{
  "head_dim": 128,
  "norm_eps": 1e-06,
  "tie_word_embeddings": false,
  "lr_mult_o": 4.0,
  "max_grad_norm": 2.0,
  "decay_fraction": 0.682,
  "decay_shape": "linear",
  "batch_tokens": [65536, 131072, 196608]
}
Each number is 50 + 15 x the weight over its row's rms, rounded and kept within 0 to 99. Layers, rows and columns count from 0. The size before them is the row's rms in percent of the matrix's.

# layer 2 MLP gate, 1728x640, rms 0.131, rows 1057-1128, columns 160-191
092:53 35 62 58 35 66 49 59 34 26 38 48 72 31 45 48 66 28 48 43 44 33 51 56 35 46 50 31 49 35 71 43
105:42 60 48 33 48 67 39 55 47 59 62 36 59 38 66 31 39 61 62 41 74 49 51 45 40 73 58 47 37 54 59 31
098:61 47 55 42 67 49 45 42 53 55 64 74 29 61 44 27 25 58 57 48 44 52 79 58 56 50 37 36 45 52 31 51
102:16 41 43 47 40 48 60 70 61 60 18 73 67 65 58 23 48 55 72 61 51 43 36 59 38 44 31 51 53 49 67 52
093:54 62 26 54 38 28 50 51 62 61 48 80 66 41 33 85 55 72 65 45 40 63 31 75 24 61 33 47 43 54 75 22
100:79 55 79 48 67 45 31 52 37 26 48 62 42 75 39 40 77 52 44 42 40 34 49 38 46 40 52 00 50 30 43 66
092:46 70 59 45 41 65 52 35 43 49 48 46 52 55 56 62 49 35 75 49 49 42 25 19 51 58 50 61 52 36 41 65
104:39 56 42 58 65 53 26 42 47 49 56 97 64 18 51 47 22 70 47 33 74 48 46 39 48 45 53 47 74 50 45 66
097:52 35 50 57 60 59 67 58 60 42 46 64 40 28 48 27 41 55 57 53 53 88 30 49 36 66 88 63 59 61 54 47
102:49 40 47 20 51 46 55 48 47 31 60 47 50 87 35 59 40 24 39 68 69 32 65 58 66 68 62 88 54 60 53 55
095:44 55 42 38 69 65 38 64 42 54 22 47 62 55 15 21 60 26 33 57 41 08 03 27 35 69 35 63 28 55 24 72
104:52 57 74 37 59 77 45 40 32 36 38 69 47 35 61 72 47 66 39 58 34 49 53 85 59 36 32 53 17 40 31 56
102:61 47 44 70 73 54 34 42 72 60 36 56 73 27 76 29 51 69 67 66 52 49 40 32 36 47 68 44 46 56 39 66
094:46 38 34 48 28 60 54 33 27 67 36 47 48 32 49 80 33 76 35 69 51 44 59 60 49 51 32 72 67 49 73 60
100:29 50 24 54 26 49 53 43 16 27 26 57 70 71 04 24 57 40 00 57 46 28 47 44 57 64 71 43 54 77 59 37
097:68 44 56 43 83 26 43 52 50 21 56 39 76 59 36 63 39 29 70 62 39 50 32 74 55 33 34 52 54 60 42 46
096:61 38 27 55 41 43 50 40 40 48 71 32 55 46 57 62 66 32 48 47 47 36 45 61 52 45 67 85 39 62 50 66
102:54 63 53 67 35 42 57 30 40 50 30 37 53 60 43 33 39 43 52 72 71 35 57 48 42 58 51 43 50 51 61 47
100:67 61 62 35 64 70 25 60 28 30 52 74 42 57 45 68 37 36 28 48 51 56 61 72 36 44 66 63 59 22 68 74
100:16 65 56 64 45 28 39 44 81 57 76 60 38 56 33 37 53 77 31 59 58 65 51 57 50 68 45 56 66 28 70 40
101:38 42 46 26 56 82 46 44 69 45 32 37 74 37 37 60 59 63 47 39 67 70 29 23 50 24 74 30 37 62 44 68
097:31 64 47 15 65 59 61 26 66 43 61 54 47 55 62 49 81 36 50 60 76 20 40 52 25 42 41 59 26 52 66 58
106:26 73 50 36 71 57 83 62 84 82 70 59 53 58 29 40 28 43 81 42 72 51 56 67 35 44 48 71 59 46 73 45
098:74 62 70 58 38 51 65 54 66 36 43 32 81 76 27 52 56 46 27 31 34 63 47 47 23 38 58 45 79 53 37 21
096:62 44 53 67 38 50 31 48 42 68 46 23 54 50 49 39 74 41 79 50 51 57 74 28 65 51 49 50 55 73 30 43
098:37 33 74 60 59 42 58 46 60 64 50 41 39 76 47 67 66 39 56 36 61 59 61 79 35 68 58 51 71 31 63 78
097:53 65 63 58 21 63 69 68 68 47 64 43 26 53 37 70 60 52 58 55 64 63 60 51 38 76 54 74 56 43 47 56
100:73 32 69 83 22 53 56 59 53 68 58 59 43 81 46 54 28 52 54 50 45 39 60 72 58 51 83 55 50 23 66 45
097:35 44 21 29 37 31 46 51 61 48 63 84 66 78 41 18 62 74 30 54 52 53 62 90 62 54 54 25 62 29 67 60
109:67 30 68 54 72 33 31 47 43 34 55 70 56 44 41 45 42 53 39 64 67 37 67 98 34 56 31 54 63 58 63 45
106:61 24 36 62 39 67 87 47 73 77 49 36 64 33 41 52 40 30 60 52 20 60 36 75 28 45 57 54 46 62 62 40
098:75 50 51 37 42 66 48 33 69 56 52 54 70 69 62 67 48 58 59 27 37 73 37 59 61 41 32 49 09 54 39 46
108:65 50 64 42 39 31 52 63 87 65 65 73 51 61 50 25 56 31 45 75 43 38 77 24 73 34 88 57 59 43 31 38
103:54 33 39 47 57 42 87 58 40 43 47 77 38 70 66 36 64 65 26 29 62 47 53 50 47 48 47 43 37 60 53 59
097:52 67 56 27 45 26 40 62 63 46 27 54 56 48 23 32 65 51 56 47 49 51 51 44 60 67 81 41 37 44 44 20
105:57 34 47 31 83 51 76 68 49 75 56 56 29 50 49 34 14 47 43 46 24 47 36 20 75 50 48 26 34 47 52 49
100:56 60 39 49 48 49 51 53 33 42 39 59 28 43 69 27 27 52 75 54 46 54 52 62 40 47 65 54 54 45 62 41
102:46 46 38 34 38 52 39 20 60 14 34 56 47 50 57 49 58 60 70 56 54 49 54 58 37 21 99 43 55 44 64 74
101:47 63 59 47 81 51 57 31 48 78 23 65 53 30 28 64 73 39 57 57 54 49 39 67 43 39 50 54 45 30 21 46
096:43 58 59 31 33 51 45 72 50 39 58 51 58 60 40 18 60 59 42 84 62 77 48 43 41 68 33 46 36 48 37 67
103:56 50 59 50 58 52 49 32 37 50 60 68 47 40 31 61 30 34 65 54 70 57 54 83 35 85 37 47 66 63 42 38
101:82 57 38 45 52 36 54 69 33 34 34 55 43 43 62 73 84 45 61 68 23 29 40 37 70 31 51 41 71 40 46 77
104:53 79 62 59 96 51 38 45 45 32 53 61 40 71 35 47 66 42 77 65 33 22 48 47 41 45 52 32 33 44 62 58
101:55 39 59 69 69 61 36 59 56 41 23 38 28 17 45 26 24 42 60 49 16 43 53 66 65 45 45 53 31 67 29 37
093:44 51 44 45 65 31 46 79 59 39 35 61 44 57 66 09 51 48 13 82 72 20 53 62 47 35 68 61 61 38 60 30
100:60 21 40 26 61 77 46 50 58 70 29 19 72 40 45 46 51 48 35 38 44 54 51 51 77 49 51 47 58 48 21 49
100:53 34 46 58 53 46 40 40 35 21 53 46 58 58 61 64 62 20 65 52 66 85 46 55 66 53 20 34 46 12 22 35
101:34 84 74 72 34 34 52 46 43 41 60 59 38 33 41 18 48 16 56 40 32 34 61 35 54 53 66 42 78 62 46 71
101:48 55 37 80 32 14 25 62 87 45 53 91 67 45 43 42 59 36 26 55 42 63 35 38 57 12 75 20 54 53 29 52
093:56 57 49 57 70 59 51 50 74 52 40 60 40 54 68 22 49 53 61 60 69 51 77 38 19 50 57 42 55 18 32 56
093:50 41 45 47 40 72 71 37 49 28 55 39 74 39 60 56 48 64 47 74 53 41 69 66 43 29 54 31 66 56 28 46
106:40 49 54 54 65 50 35 35 42 53 22 55 48 44 60 76 51 40 49 52 69 52 73 58 51 25 49 30 92 54 32 38
105:59 42 54 33 67 74 66 35 37 45 33 27 55 43 66 47 25 73 84 76 36 67 58 33 64 27 59 39 50 58 58 58
104:35 45 36 27 63 44 49 31 83 61 49 48 40 53 23 58 27 69 53 39 49 53 47 64 41 77 55 51 55 49 18 75
100:29 35 56 31 71 25 32 36 31 49 12 51 50 74 78 55 34 42 41 82 65 64 53 28 48 40 50 58 44 81 48 74
100:40 35 37 36 62 69 61 58 53 57 75 69 41 57 33 33 49 50 39 56 36 47 51 33 49 35 58 49 54 30 21 46
105:67 36 31 58 70 67 46 40 60 65 51 56 64 57 78 54 40 27 53 40 35 54 40 28 57 48 31 51 38 49 40 36
098:64 53 74 42 43 66 37 62 50 38 52 72 46 43 38 73 72 45 68 48 55 95 76 61 52 68 75 43 40 13 39 42
099:31 59 76 46 65 57 44 60 35 19 60 33 40 32 45 68 48 31 36 51 48 42 48 45 65 63 45 52 50 61 30 67
104:58 38 90 43 19 52 52 36 23 53 64 81 31 58 46 63 42 42 46 58 42 58 43 37 34 50 89 48 44 36 39 60
087:55 59 51 49 47 36 47 42 66 19 30 93 58 42 64 40 54 46 32 70 48 56 56 67 33 26 59 46 36 68 52 66
099:31 28 38 71 56 68 75 45 55 40 21 66 52 60 51 43 48 21 45 32 83 45 37 54 42 69 64 39 92 78 57 50
096:44 41 38 46 53 53 38 44 45 26 50 73 65 41 47 83 36 75 53 48 46 32 47 47 61 26 74 44 53 72 45 42
092:58 37 39 43 37 36 75 57 61 61 58 52 96 53 66 52 46 69 49 62 02 68 46 75 48 52 41 35 53 61 74 63
104:65 24 57 33 51 59 66 80 49 44 62 58 44 59 53 46 50 55 42 42 37 44 43 12 26 50 47 29 52 45 46 70
107:56 40 43 36 21 38 51 66 34 35 34 64 36 70 38 48 70 56 48 46 47 62 44 57 53 47 64 26 50 47 54 59
107:61 23 56 45 74 42 55 56 57 25 27 60 57 40 33 56 50 65 69 46 88 49 11 23 56 66 71 26 59 61 60 44
093:78 65 50 43 59 51 36 50 39 65 80 67 39 45 55 57 46 64 59 03 39 71 79 54 48 70 42 36 70 45 59 72
100:77 51 38 58 46 48 38 51 76 51 58 50 54 38 65 45 54 40 38 53 51 26 49 34 68 36 56 57 46 68 28 48
098:61 63 64 33 53 25 57 63 71 47 59 57 40 61 45 80 50 71 48 51 40 24 39 51 78 65 60 36 76 59 53 61
095:35 63 57 22 43 61 46 54 67 53 28 86 45 76 44 56 20 67 76 53 52 55 47 42 64 49 24 50 79 31 64 63
099:53 60 41 37 72 28 49 36 46 65 30 57 48 17 48 26 48 29 77 56 74 72 98 58 49 57 56 59 45 36 53 49
# layer 2 MLP up, 1728x640, rms 0.135, rows 1057-1127, columns 160-191
105:26 69 47 66 55 50 74 49 45 28 72 56 47 45 44 55 38 49 49 33 56 47 63 39 40 61 66 59 40 68 48 52
109:73 42 65 38 63 15 53 33 58 61 61 47 32 47 46 51 44 60 25 43 72 54 55 73 24 40 18 51 64 64 46 54
098:61 32 59 77 54 49 35 58 37 53 78 65 43 51 08 48 62 41 44 27 48 47 48 75 47 51 80 66 49 57 37 61
107:85 28 38 46 45 52 23 49 38 40 50 46 23 78 39 61 53 40 54 21 66 67 62 33 59 54 58 52 24 36 60 72
100:44 43 62 53 45 29 41 62 34 52 63 68 48 55 32 67 38 64 38 43 52 51 54 51 49 70 64 42 28 40 45 51
103:19 20 10 70 66 58 63 30 60 52 63 40 48 44 68 41 45 56 52 61 80 60 40 60 42 55 44 51 60 53 37 56
089:47 51 64 74 39 46 51 58 57 74 47 35 44 13 50 53 59 44 27 57 74 69 52 46 46 38 44 55 74 85 38 44
110:33 27 28 49 41 84 35 42 05 37 65 56 43 31 58 57 22 64 32 59 55 56 71 29 73 57 49 55 47 32 41 74
100:53 71 27 57 66 70 37 28 62 58 49 46 49 45 67 71 38 87 60 39 48 67 71 64 56 71 63 71 62 65 51 59
103:46 36 22 56 35 73 52 38 44 75 66 40 34 62 37 37 62 42 66 61 60 59 49 38 82 90 55 66 41 64 51 48
094:29 57 50 51 34 49 43 18 61 42 48 73 47 29 40 42 34 53 68 61 27 57 64 65 48 58 54 64 47 68 47 58
103:50 67 60 45 61 42 38 57 43 83 63 45 57 40 29 46 57 79 60 44 52 47 61 28 52 44 63 52 43 23 21 54
104:53 47 57 65 60 49 47 52 40 44 73 78 44 25 71 62 62 58 54 31 26 47 54 25 47 66 58 65 37 65 80 50
096:37 54 73 80 48 58 51 52 60 47 25 47 38 70 56 42 43 44 54 39 32 50 66 47 69 42 89 57 56 45 39 41
100:58 41 48 52 56 37 76 56 56 48 56 68 51 47 41 25 47 55 61 61 51 77 65 32 70 55 32 54 18 34 46 66
099:63 64 61 45 41 53 27 51 57 53 51 67 49 50 59 66 74 61 51 45 42 30 55 18 53 47 50 51 53 50 58 62
097:24 57 59 44 62 74 54 43 46 54 23 44 48 24 28 33 66 47 35 33 64 34 55 36 39 51 63 54 56 83 46 30
097:61 26 25 45 26 32 57 54 32 49 69 57 35 54 61 38 43 36 55 51 14 48 49 62 44 50 36 38 59 54 56 42
095:49 40 29 48 52 58 24 86 35 40 53 52 31 29 58 42 47 62 34 63 56 77 47 72 39 47 61 75 55 78 61 37
094:20 51 58 46 99 44 50 54 60 23 49 58 58 31 44 65 71 63 69 48 48 29 41 35 68 46 52 93 61 57 56 45
097:77 42 30 63 36 43 64 48 57 32 72 41 48 52 31 39 55 63 61 40 44 39 22 46 26 48 44 48 60 52 63 48
093:49 75 67 23 55 46 51 53 40 51 30 58 68 20 61 32 67 55 16 68 67 42 71 46 46 74 55 52 31 15 33 39
102:74 54 54 67 45 47 56 09 25 68 37 47 61 47 58 62 68 54 64 42 52 39 61 46 42 69 72 39 35 33 26 55
103:44 40 80 58 29 58 41 51 42 37 56 29 60 86 58 38 65 94 23 53 20 56 63 79 36 49 38 41 85 58 48 54
099:61 41 51 13 53 54 59 58 52 47 62 36 64 21 53 49 24 54 19 52 55 31 13 53 26 43 65 54 49 24 79 56
099:25 31 54 36 55 67 27 65 58 38 38 62 54 51 59 28 43 51 59 50 51 53 39 28 48 71 31 67 69 61 65 49
101:58 59 54 26 51 47 66 63 55 33 50 27 09 51 58 49 30 50 58 58 64 72 75 41 49 72 64 34 62 50 19 59
098:44 51 32 41 46 68 30 44 74 46 10 43 44 61 44 42 57 45 60 35 85 37 31 57 72 44 46 52 30 53 21 58
100:64 44 54 43 52 52 34 51 60 54 41 59 74 61 48 53 62 63 36 68 29 58 36 39 57 73 33 36 37 50 58 44
106:50 63 88 76 55 54 14 36 77 43 49 59 39 50 25 54 45 52 22 38 45 53 52 67 38 53 35 56 60 46 63 42
110:44 32 28 35 56 42 34 38 57 62 26 53 39 43 64 64 47 36 67 52 77 57 62 66 76 35 69 41 63 68 59 44
104:53 66 55 39 45 63 27 58 39 37 47 47 62 67 66 33 32 84 50 32 53 49 29 48 43 57 59 57 57 73 34 52
103:56 39 68 56 37 54 73 10 41 62 55 78 70 41 27 70 66 25 56 45 67 49 36 42 34 49 23 50 48 64 54 49
102:45 71 51 72 31 50 76 28 66 50 60 54 67 54 35 41 70 59 66 59 42 71 57 71 70 51 68 45 71 39 56 66
094:35 63 41 38 63 03 62 74 44 51 49 62 37 42 76 46 43 47 65 62 15 55 51 41 67 66 75 34 48 41 68 60
106:46 31 57 34 88 36 65 56 57 66 60 51 48 40 66 50 50 35 38 50 34 43 50 57 71 37 60 61 38 40 45 54
099:51 49 50 58 63 24 53 60 38 62 66 39 49 46 34 47 59 38 55 47 55 64 72 36 78 51 66 73 40 59 37 50
100:39 32 08 44 35 66 47 28 80 39 53 34 51 52 88 28 60 57 77 50 51 57 50 51 48 64 52 52 42 45 23 75
103:20 59 50 45 64 59 69 49 31 26 54 69 72 39 31 23 41 58 35 53 65 58 64 46 63 58 59 65 76 72 35 72
096:60 19 45 52 60 48 54 56 37 73 29 48 66 42 34 61 38 54 79 11 43 77 73 57 50 42 54 36 36 52 82 47
108:69 63 79 47 50 57 45 60 56 21 26 67 43 66 75 78 49 50 68 62 44 49 44 35 44 79 53 54 50 43 13 23
097:01 60 68 54 37 47 47 53 32 43 73 73 41 70 29 56 65 34 41 66 61 50 54 53 39 61 33 55 34 46 50 73
103:54 72 37 34 55 35 41 48 52 27 28 48 55 59 59 46 63 50 43 74 48 35 58 43 46 40 47 81 46 25 45 63
098:80 64 45 26 59 50 41 64 32 60 35 42 59 57 35 49 67 41 54 40 50 28 52 62 38 45 84 52 37 37 41 48
094:79 58 55 41 49 36 58 15 40 30 52 30 48 61 62 58 49 54 71 73 02 65 39 32 40 74 36 46 57 56 34 46
105:60 44 58 45 65 48 36 40 24 49 90 30 49 62 98 49 58 29 56 24 57 41 36 36 62 38 51 58 47 54 36 44
097:42 47 42 51 34 27 38 62 43 22 60 42 71 53 37 64 62 52 61 43 60 42 63 27 82 37 18 42 54 52 14 40
097:71 59 61 78 25 33 42 56 46 39 46 49 44 46 45 50 56 49 63 17 41 48 62 46 72 45 46 63 49 55 50 55
095:79 39 31 36 77 40 59 62 76 27 45 46 26 31 41 42 51 34 12 49 59 15 33 73 54 37 49 54 57 35 58 33
095:62 34 63 41 69 51 60 70 34 61 66 57 47 51 62 71 39 19 57 58 61 54 81 34 51 52 28 47 38 51 25 65
091:33 64 66 46 49 81 54 69 40 56 44 51 74 42 66 66 47 57 52 45 68 14 32 38 71 39 23 48 43 63 39 51
104:33 19 52 45 44 33 55 34 71 47 59 41 57 70 49 51 50 37 50 35 66 49 23 85 63 60 31 21 70 69 45 40
108:50 20 62 45 46 47 66 69 37 31 32 49 40 43 62 03 31 53 64 73 23 47 64 43 41 37 53 46 59 52 65 47
092:69 61 58 56 62 54 32 51 65 63 56 61 64 79 63 23 45 43 47 53 36 54 66 38 61 32 61 61 66 64 69 89
098:58 51 44 60 74 39 48 60 64 49 74 56 32 45 44 56 35 66 50 81 35 68 76 41 64 60 50 28 43 33 50 64
103:51 66 55 37 32 76 70 54 59 66 66 42 67 43 37 42 79 31 70 45 57 58 53 34 32 40 56 46 25 34 44 60
108:44 48 55 43 52 34 59 33 71 68 54 27 40 53 44 75 46 61 68 28 60 59 62 48 56 34 60 62 40 48 45 54
098:50 48 77 53 64 44 13 58 61 46 38 41 61 08 36 36 50 50 68 29 54 34 49 27 28 64 36 49 78 54 61 91
101:66 67 66 64 37 59 44 51 62 39 58 40 39 53 38 54 51 28 58 35 46 39 55 24 62 59 92 61 31 60 36 48
103:37 45 61 30 35 39 59 60 51 50 31 64 46 40 60 43 44 63 70 25 57 29 47 29 75 49 41 56 67 45 48 30
089:51 58 53 57 44 66 43 42 38 39 16 53 29 44 67 73 38 57 67 46 40 64 59 42 94 68 70 71 41 46 37 62
103:32 23 49 29 55 21 57 72 47 68 55 57 17 38 66 68 50 69 33 68 36 50 46 65 17 12 45 13 64 49 44 34
102:63 66 46 51 31 57 59 42 60 31 56 47 48 71 40 52 69 19 35 59 35 60 23 26 44 58 72 56 56 37 40 57
090:45 36 46 43 36 56 59 66 30 49 44 50 45 58 38 51 69 64 34 28 78 30 38 29 47 56 41 55 69 54 41 74
101:35 52 62 45 55 30 25 34 56 54 37 73 49 54 32 48 47 36 54 61 27 42 58 37 47 37 56 40 46 22 54 55
107:49 39 63 34 59 34 61 32 54 73 67 33 45 74 40 57 60 52 50 18 42 35 62 51 66 38 49 52 22 43 07 68
099:45 44 44 37 48 51 45 66 74 64 58 37 51 68 52 44 67 41 50 52 36 39 41 53 41 40 42 29 49 47 90 28
096:35 75 31 76 20 32 57 37 57 47 27 57 48 58 50 35 34 53 25 60 54 53 49 53 27 45 46 54 50 47 30 71
099:67 56 40 68 56 54 68 45 51 68 68 70 46 50 54 38 72 83 31 76 49 62 46 64 68 37 42 25 36 64 52 50
100:45 44 43 63 49 50 55 37 90 57 62 55 73 38 31 58 48 43 68 61 49 30 67 28 60 43 45 57 42 53 51 17
091:59 45 60 75 50 22 60 31 50 50 43 68 71 55 39 71 47 36 47 23 63 54 32 68 39 28 39 34 45 50 75 63
# layer 2 MLP down (transposed), 1728x640, rms 0.12, rows 1057-1127, columns 160-191
102:83 58 53 55 61 37 65 35 67 53 65 51 33 53 43 40 24 67 42 63 26 53 52 33 60 56 48 56 47 68 49 57
105:76 68 42 41 58 43 49 58 41 40 36 51 37 55 63 72 80 51 39 76 72 62 60 47 48 32 67 72 72 66 70 42
098:50 51 04 57 41 31 42 54 50 44 66 50 55 44 44 69 59 35 76 52 36 55 47 45 38 61 61 62 38 29 65 49
102:40 59 65 31 33 48 55 45 65 66 19 55 48 59 57 54 53 37 33 18 49 51 36 78 31 47 59 34 44 67 52 36
098:29 53 23 52 45 72 78 51 36 26 63 42 33 27 23 48 47 65 38 59 61 60 42 15 54 31 54 58 49 57 45 63
099:24 58 57 42 31 34 59 37 57 17 34 60 51 39 25 38 28 54 45 48 56 47 65 37 54 28 61 57 46 66 57 40
093:43 50 67 72 15 57 53 17 61 59 40 34 51 51 43 38 42 62 50 38 49 69 61 30 31 38 22 05 52 60 60 73
103:77 47 27 64 30 65 63 62 60 56 75 40 32 54 41 70 31 81 30 70 62 59 57 59 08 65 49 93 56 32 60 50
102:50 53 73 56 51 48 49 33 53 47 35 46 71 40 44 42 43 49 67 40 43 42 60 51 58 39 75 32 76 43 47 52
102:65 44 51 29 41 38 68 44 36 65 53 71 64 40 74 33 56 42 38 45 33 36 41 58 50 67 52 73 59 32 67 58
094:70 52 58 80 52 45 34 73 44 38 75 39 50 63 28 43 39 73 56 58 43 58 59 36 43 43 48 56 49 41 62 45
102:47 62 41 60 51 32 53 59 48 44 48 09 31 25 56 47 64 49 52 55 39 32 46 42 68 78 36 73 49 55 37 36
103:62 26 67 43 71 46 32 40 57 86 43 47 50 49 55 50 55 73 43 52 54 27 60 49 25 54 28 49 54 62 65 50
097:42 44 67 41 58 41 49 78 83 29 59 53 50 49 61 53 65 42 55 37 32 35 63 43 58 61 39 48 54 34 25 49
101:55 59 33 47 47 55 59 47 38 58 44 32 47 37 66 36 34 25 64 56 54 26 45 60 48 30 40 55 42 47 30 49
096:30 25 55 55 54 65 71 69 70 75 72 56 35 12 42 65 55 45 19 48 26 64 55 46 72 70 60 55 66 43 44 13
096:38 39 55 52 38 38 49 46 38 43 50 36 34 48 36 45 45 35 63 29 61 69 55 57 62 51 32 62 63 50 45 26
098:52 39 28 68 66 49 29 32 50 59 37 52 41 50 50 53 46 47 24 47 76 45 41 37 49 20 73 38 67 51 71 45
100:48 66 41 55 67 39 57 52 52 33 47 48 43 59 61 54 53 40 51 17 34 44 54 16 35 68 88 83 63 56 35 51
101:22 49 57 46 46 63 47 51 60 90 62 37 26 62 48 61 34 34 67 87 43 64 73 63 48 49 26 68 62 38 57 46
099:32 71 34 36 26 45 59 42 48 72 42 61 54 48 41 50 34 81 49 76 31 44 49 56 21 84 38 51 54 47 58 44
094:45 34 42 55 53 59 57 77 57 46 39 42 31 64 57 35 32 29 64 41 63 53 68 48 49 60 91 42 53 45 30 43
105:61 39 48 59 51 26 38 50 73 35 60 47 56 32 75 32 39 43 46 51 52 59 71 43 56 38 33 67 46 59 87 64
104:62 68 52 61 51 59 56 43 41 42 72 46 54 58 50 52 59 82 21 68 41 56 87 39 64 44 60 43 60 71 74 40
097:61 40 48 69 47 56 64 61 50 82 75 52 72 28 52 44 49 39 51 16 67 47 37 60 69 38 81 57 40 47 60 49
103:69 51 44 18 10 48 58 37 51 44 48 56 61 44 41 53 65 49 29 44 73 34 72 64 51 97 52 66 82 65 60 67
101:73 45 56 83 42 51 68 67 51 45 85 30 39 40 61 43 38 31 37 32 51 25 55 50 18 46 47 50 62 58 45 53
099:67 54 27 50 73 91 27 53 52 41 41 63 27 19 51 68 59 53 72 51 43 37 40 46 48 53 40 44 48 61 29 84
100:71 25 56 55 66 63 50 29 62 41 71 67 81 34 58 53 79 35 45 49 66 47 57 42 50 60 22 43 56 51 61 56
102:31 43 46 56 48 52 42 55 11 57 51 47 80 61 41 63 39 40 60 24 61 29 52 51 52 53 42 41 72 67 61 39
105:41 47 57 54 90 41 49 38 36 26 48 62 57 57 54 34 70 56 69 37 50 41 30 56 67 33 56 56 61 89 62 50
104:63 48 46 77 51 29 60 82 34 44 57 32 30 56 44 38 58 72 50 48 63 43 59 65 52 66 55 39 80 47 20 43
099:80 61 49 31 68 60 61 54 50 16 28 25 55 56 51 82 49 40 37 53 61 54 44 50 48 37 49 47 49 58 16 36
103:36 34 54 48 43 32 40 65 55 32 45 81 43 68 12 43 64 81 69 25 49 69 48 67 59 35 49 58 49 40 73 63
097:61 82 58 43 30 76 46 50 65 67 45 45 43 43 34 64 47 95 22 50 39 58 48 53 71 48 47 44 44 50 32 64
107:74 50 40 11 50 42 83 41 34 52 45 31 49 79 76 43 45 26 72 57 69 84 34 50 65 73 39 64 30 52 66 20
102:85 79 56 50 53 39 54 43 65 45 71 61 77 37 58 45 73 83 43 52 56 43 71 51 68 41 78 67 61 48 79 54
103:45 64 64 69 40 41 54 55 67 51 57 46 40 47 48 38 59 54 34 76 33 60 57 68 44 45 45 57 57 62 36 60
103:52 76 53 26 65 56 31 34 58 75 60 48 55 64 42 44 37 52 30 61 36 39 56 62 48 42 49 47 75 47 52 52
098:40 51 51 30 50 54 57 49 47 39 66 55 61 33 55 56 54 48 81 74 67 64 59 35 41 50 80 86 58 58 34 99
107:46 74 66 64 49 54 77 73 62 53 58 43 55 52 67 47 42 50 56 26 31 50 54 31 52 57 58 70 75 60 40 39
098:77 52 49 36 53 46 28 36 38 68 35 29 65 36 52 52 62 56 58 37 50 60 63 48 68 59 27 44 49 42 61 56
101:46 66 48 41 47 56 48 55 37 50 48 20 45 35 25 31 41 66 36 51 38 29 46 29 53 50 78 46 26 33 65 55
102:63 42 34 31 58 29 59 28 28 62 28 52 32 60 36 33 52 29 42 56 53 44 53 62 48 53 40 52 46 53 72 70
094:67 69 41 80 52 33 72 54 41 38 25 49 46 51 84 20 50 40 36 38 28 15 29 59 49 46 50 62 33 50 42 45
106:33 10 59 50 53 58 62 30 49 74 59 62 48 43 56 39 31 40 30 22 29 68 36 71 26 59 41 70 43 34 43 56
099:38 33 20 92 59 45 26 44 33 39 90 36 49 85 35 50 46 55 56 46 23 53 45 52 43 54 59 29 53 30 70 54
098:63 41 79 60 47 32 53 24 36 60 70 37 62 51 74 43 50 50 40 34 38 61 60 44 41 49 45 44 66 50 59 56
098:62 54 76 60 96 59 35 35 55 58 49 34 61 32 69 62 84 53 38 47 49 47 40 75 45 72 48 54 37 34 44 44
095:51 61 38 59 63 54 42 34 61 57 57 53 39 52 49 22 46 53 61 46 27 32 45 60 66 40 17 67 75 82 37 26
095:48 68 61 36 45 60 48 54 28 04 56 58 52 31 57 47 41 74 38 68 62 29 69 38 37 69 42 62 60 34 11 70
103:25 57 46 52 37 66 37 79 33 76 63 33 54 56 57 52 46 64 64 33 38 77 52 46 43 50 84 49 56 80 61 39
100:49 82 41 33 55 50 58 60 44 60 48 33 52 42 52 67 63 14 40 48 53 63 30 66 71 41 56 32 48 51 36 72
098:48 52 27 38 54 26 63 23 89 58 56 53 54 66 03 60 45 55 27 45 45 62 30 43 36 49 39 52 58 40 43 48
097:61 63 48 38 33 68 73 29 54 26 52 67 48 47 82 48 37 47 81 48 58 44 44 47 15 18 61 63 49 29 28 84
102:59 56 49 58 57 73 67 40 39 65 43 40 53 76 38 63 40 38 57 45 46 51 51 61 45 54 35 37 46 58 70 50
105:26 56 32 38 46 56 61 48 54 28 30 42 58 47 42 53 38 35 56 61 51 44 43 48 45 38 86 47 15 35 52 65
102:62 62 53 48 30 25 66 26 41 18 37 30 64 44 61 51 59 59 46 49 53 59 46 34 61 39 61 77 51 31 42 46
102:81 52 57 50 54 29 26 85 69 49 62 34 38 66 53 38 34 56 60 43 54 59 45 47 29 75 65 63 50 63 80 52
103:56 51 36 64 36 47 39 46 64 46 53 49 50 57 55 62 13 69 37 42 37 33 42 52 54 42 69 52 40 46 72 52
092:15 32 71 63 25 46 39 30 43 58 40 14 54 66 30 61 64 49 73 19 50 34 74 40 76 51 46 71 56 24 48 47
100:70 52 65 44 57 55 44 42 62 45 29 54 52 79 57 77 68 41 48 36 45 44 70 60 25 69 15 37 73 53 60 27
102:59 78 65 52 33 62 26 57 60 20 52 39 58 36 44 66 50 25 52 27 87 55 49 38 45 60 50 61 57 41 55 45
093:59 55 51 48 68 53 56 66 61 54 33 65 53 58 38 38 74 29 47 47 20 48 64 61 77 48 59 49 71 53 56 73
105:67 41 63 13 64 47 52 52 69 47 54 62 66 28 46 59 47 54 56 54 45 63 65 36 49 71 54 51 37 44 63 42
104:45 59 47 33 34 50 58 43 55 48 55 49 75 44 41 38 38 31 52 67 42 26 44 65 43 31 36 57 68 59 42 38
103:28 64 49 38 74 61 50 52 50 58 48 49 62 64 31 53 67 76 27 52 51 13 70 66 67 32 75 36 69 35 52 38
098:60 53 64 39 44 61 42 39 39 45 67 49 46 77 44 59 45 67 44 63 49 47 76 46 27 57 49 51 44 71 50 50
092:44 50 64 26 52 35 37 42 48 42 56 19 43 53 62 63 63 24 57 46 44 56 53 44 57 38 55 59 56 48 52 53
100:57 24 68 58 36 94 34 63 39 43 49 53 72 28 45 49 77 29 35 43 33 78 52 25 70 24 53 51 24 71 69 56
094:40 39 44 50 70 49 45 47 43 57 73 46 59 34 41 36 41 49 45 40 75 39 36 41 52 69 51 50 70 38 53 42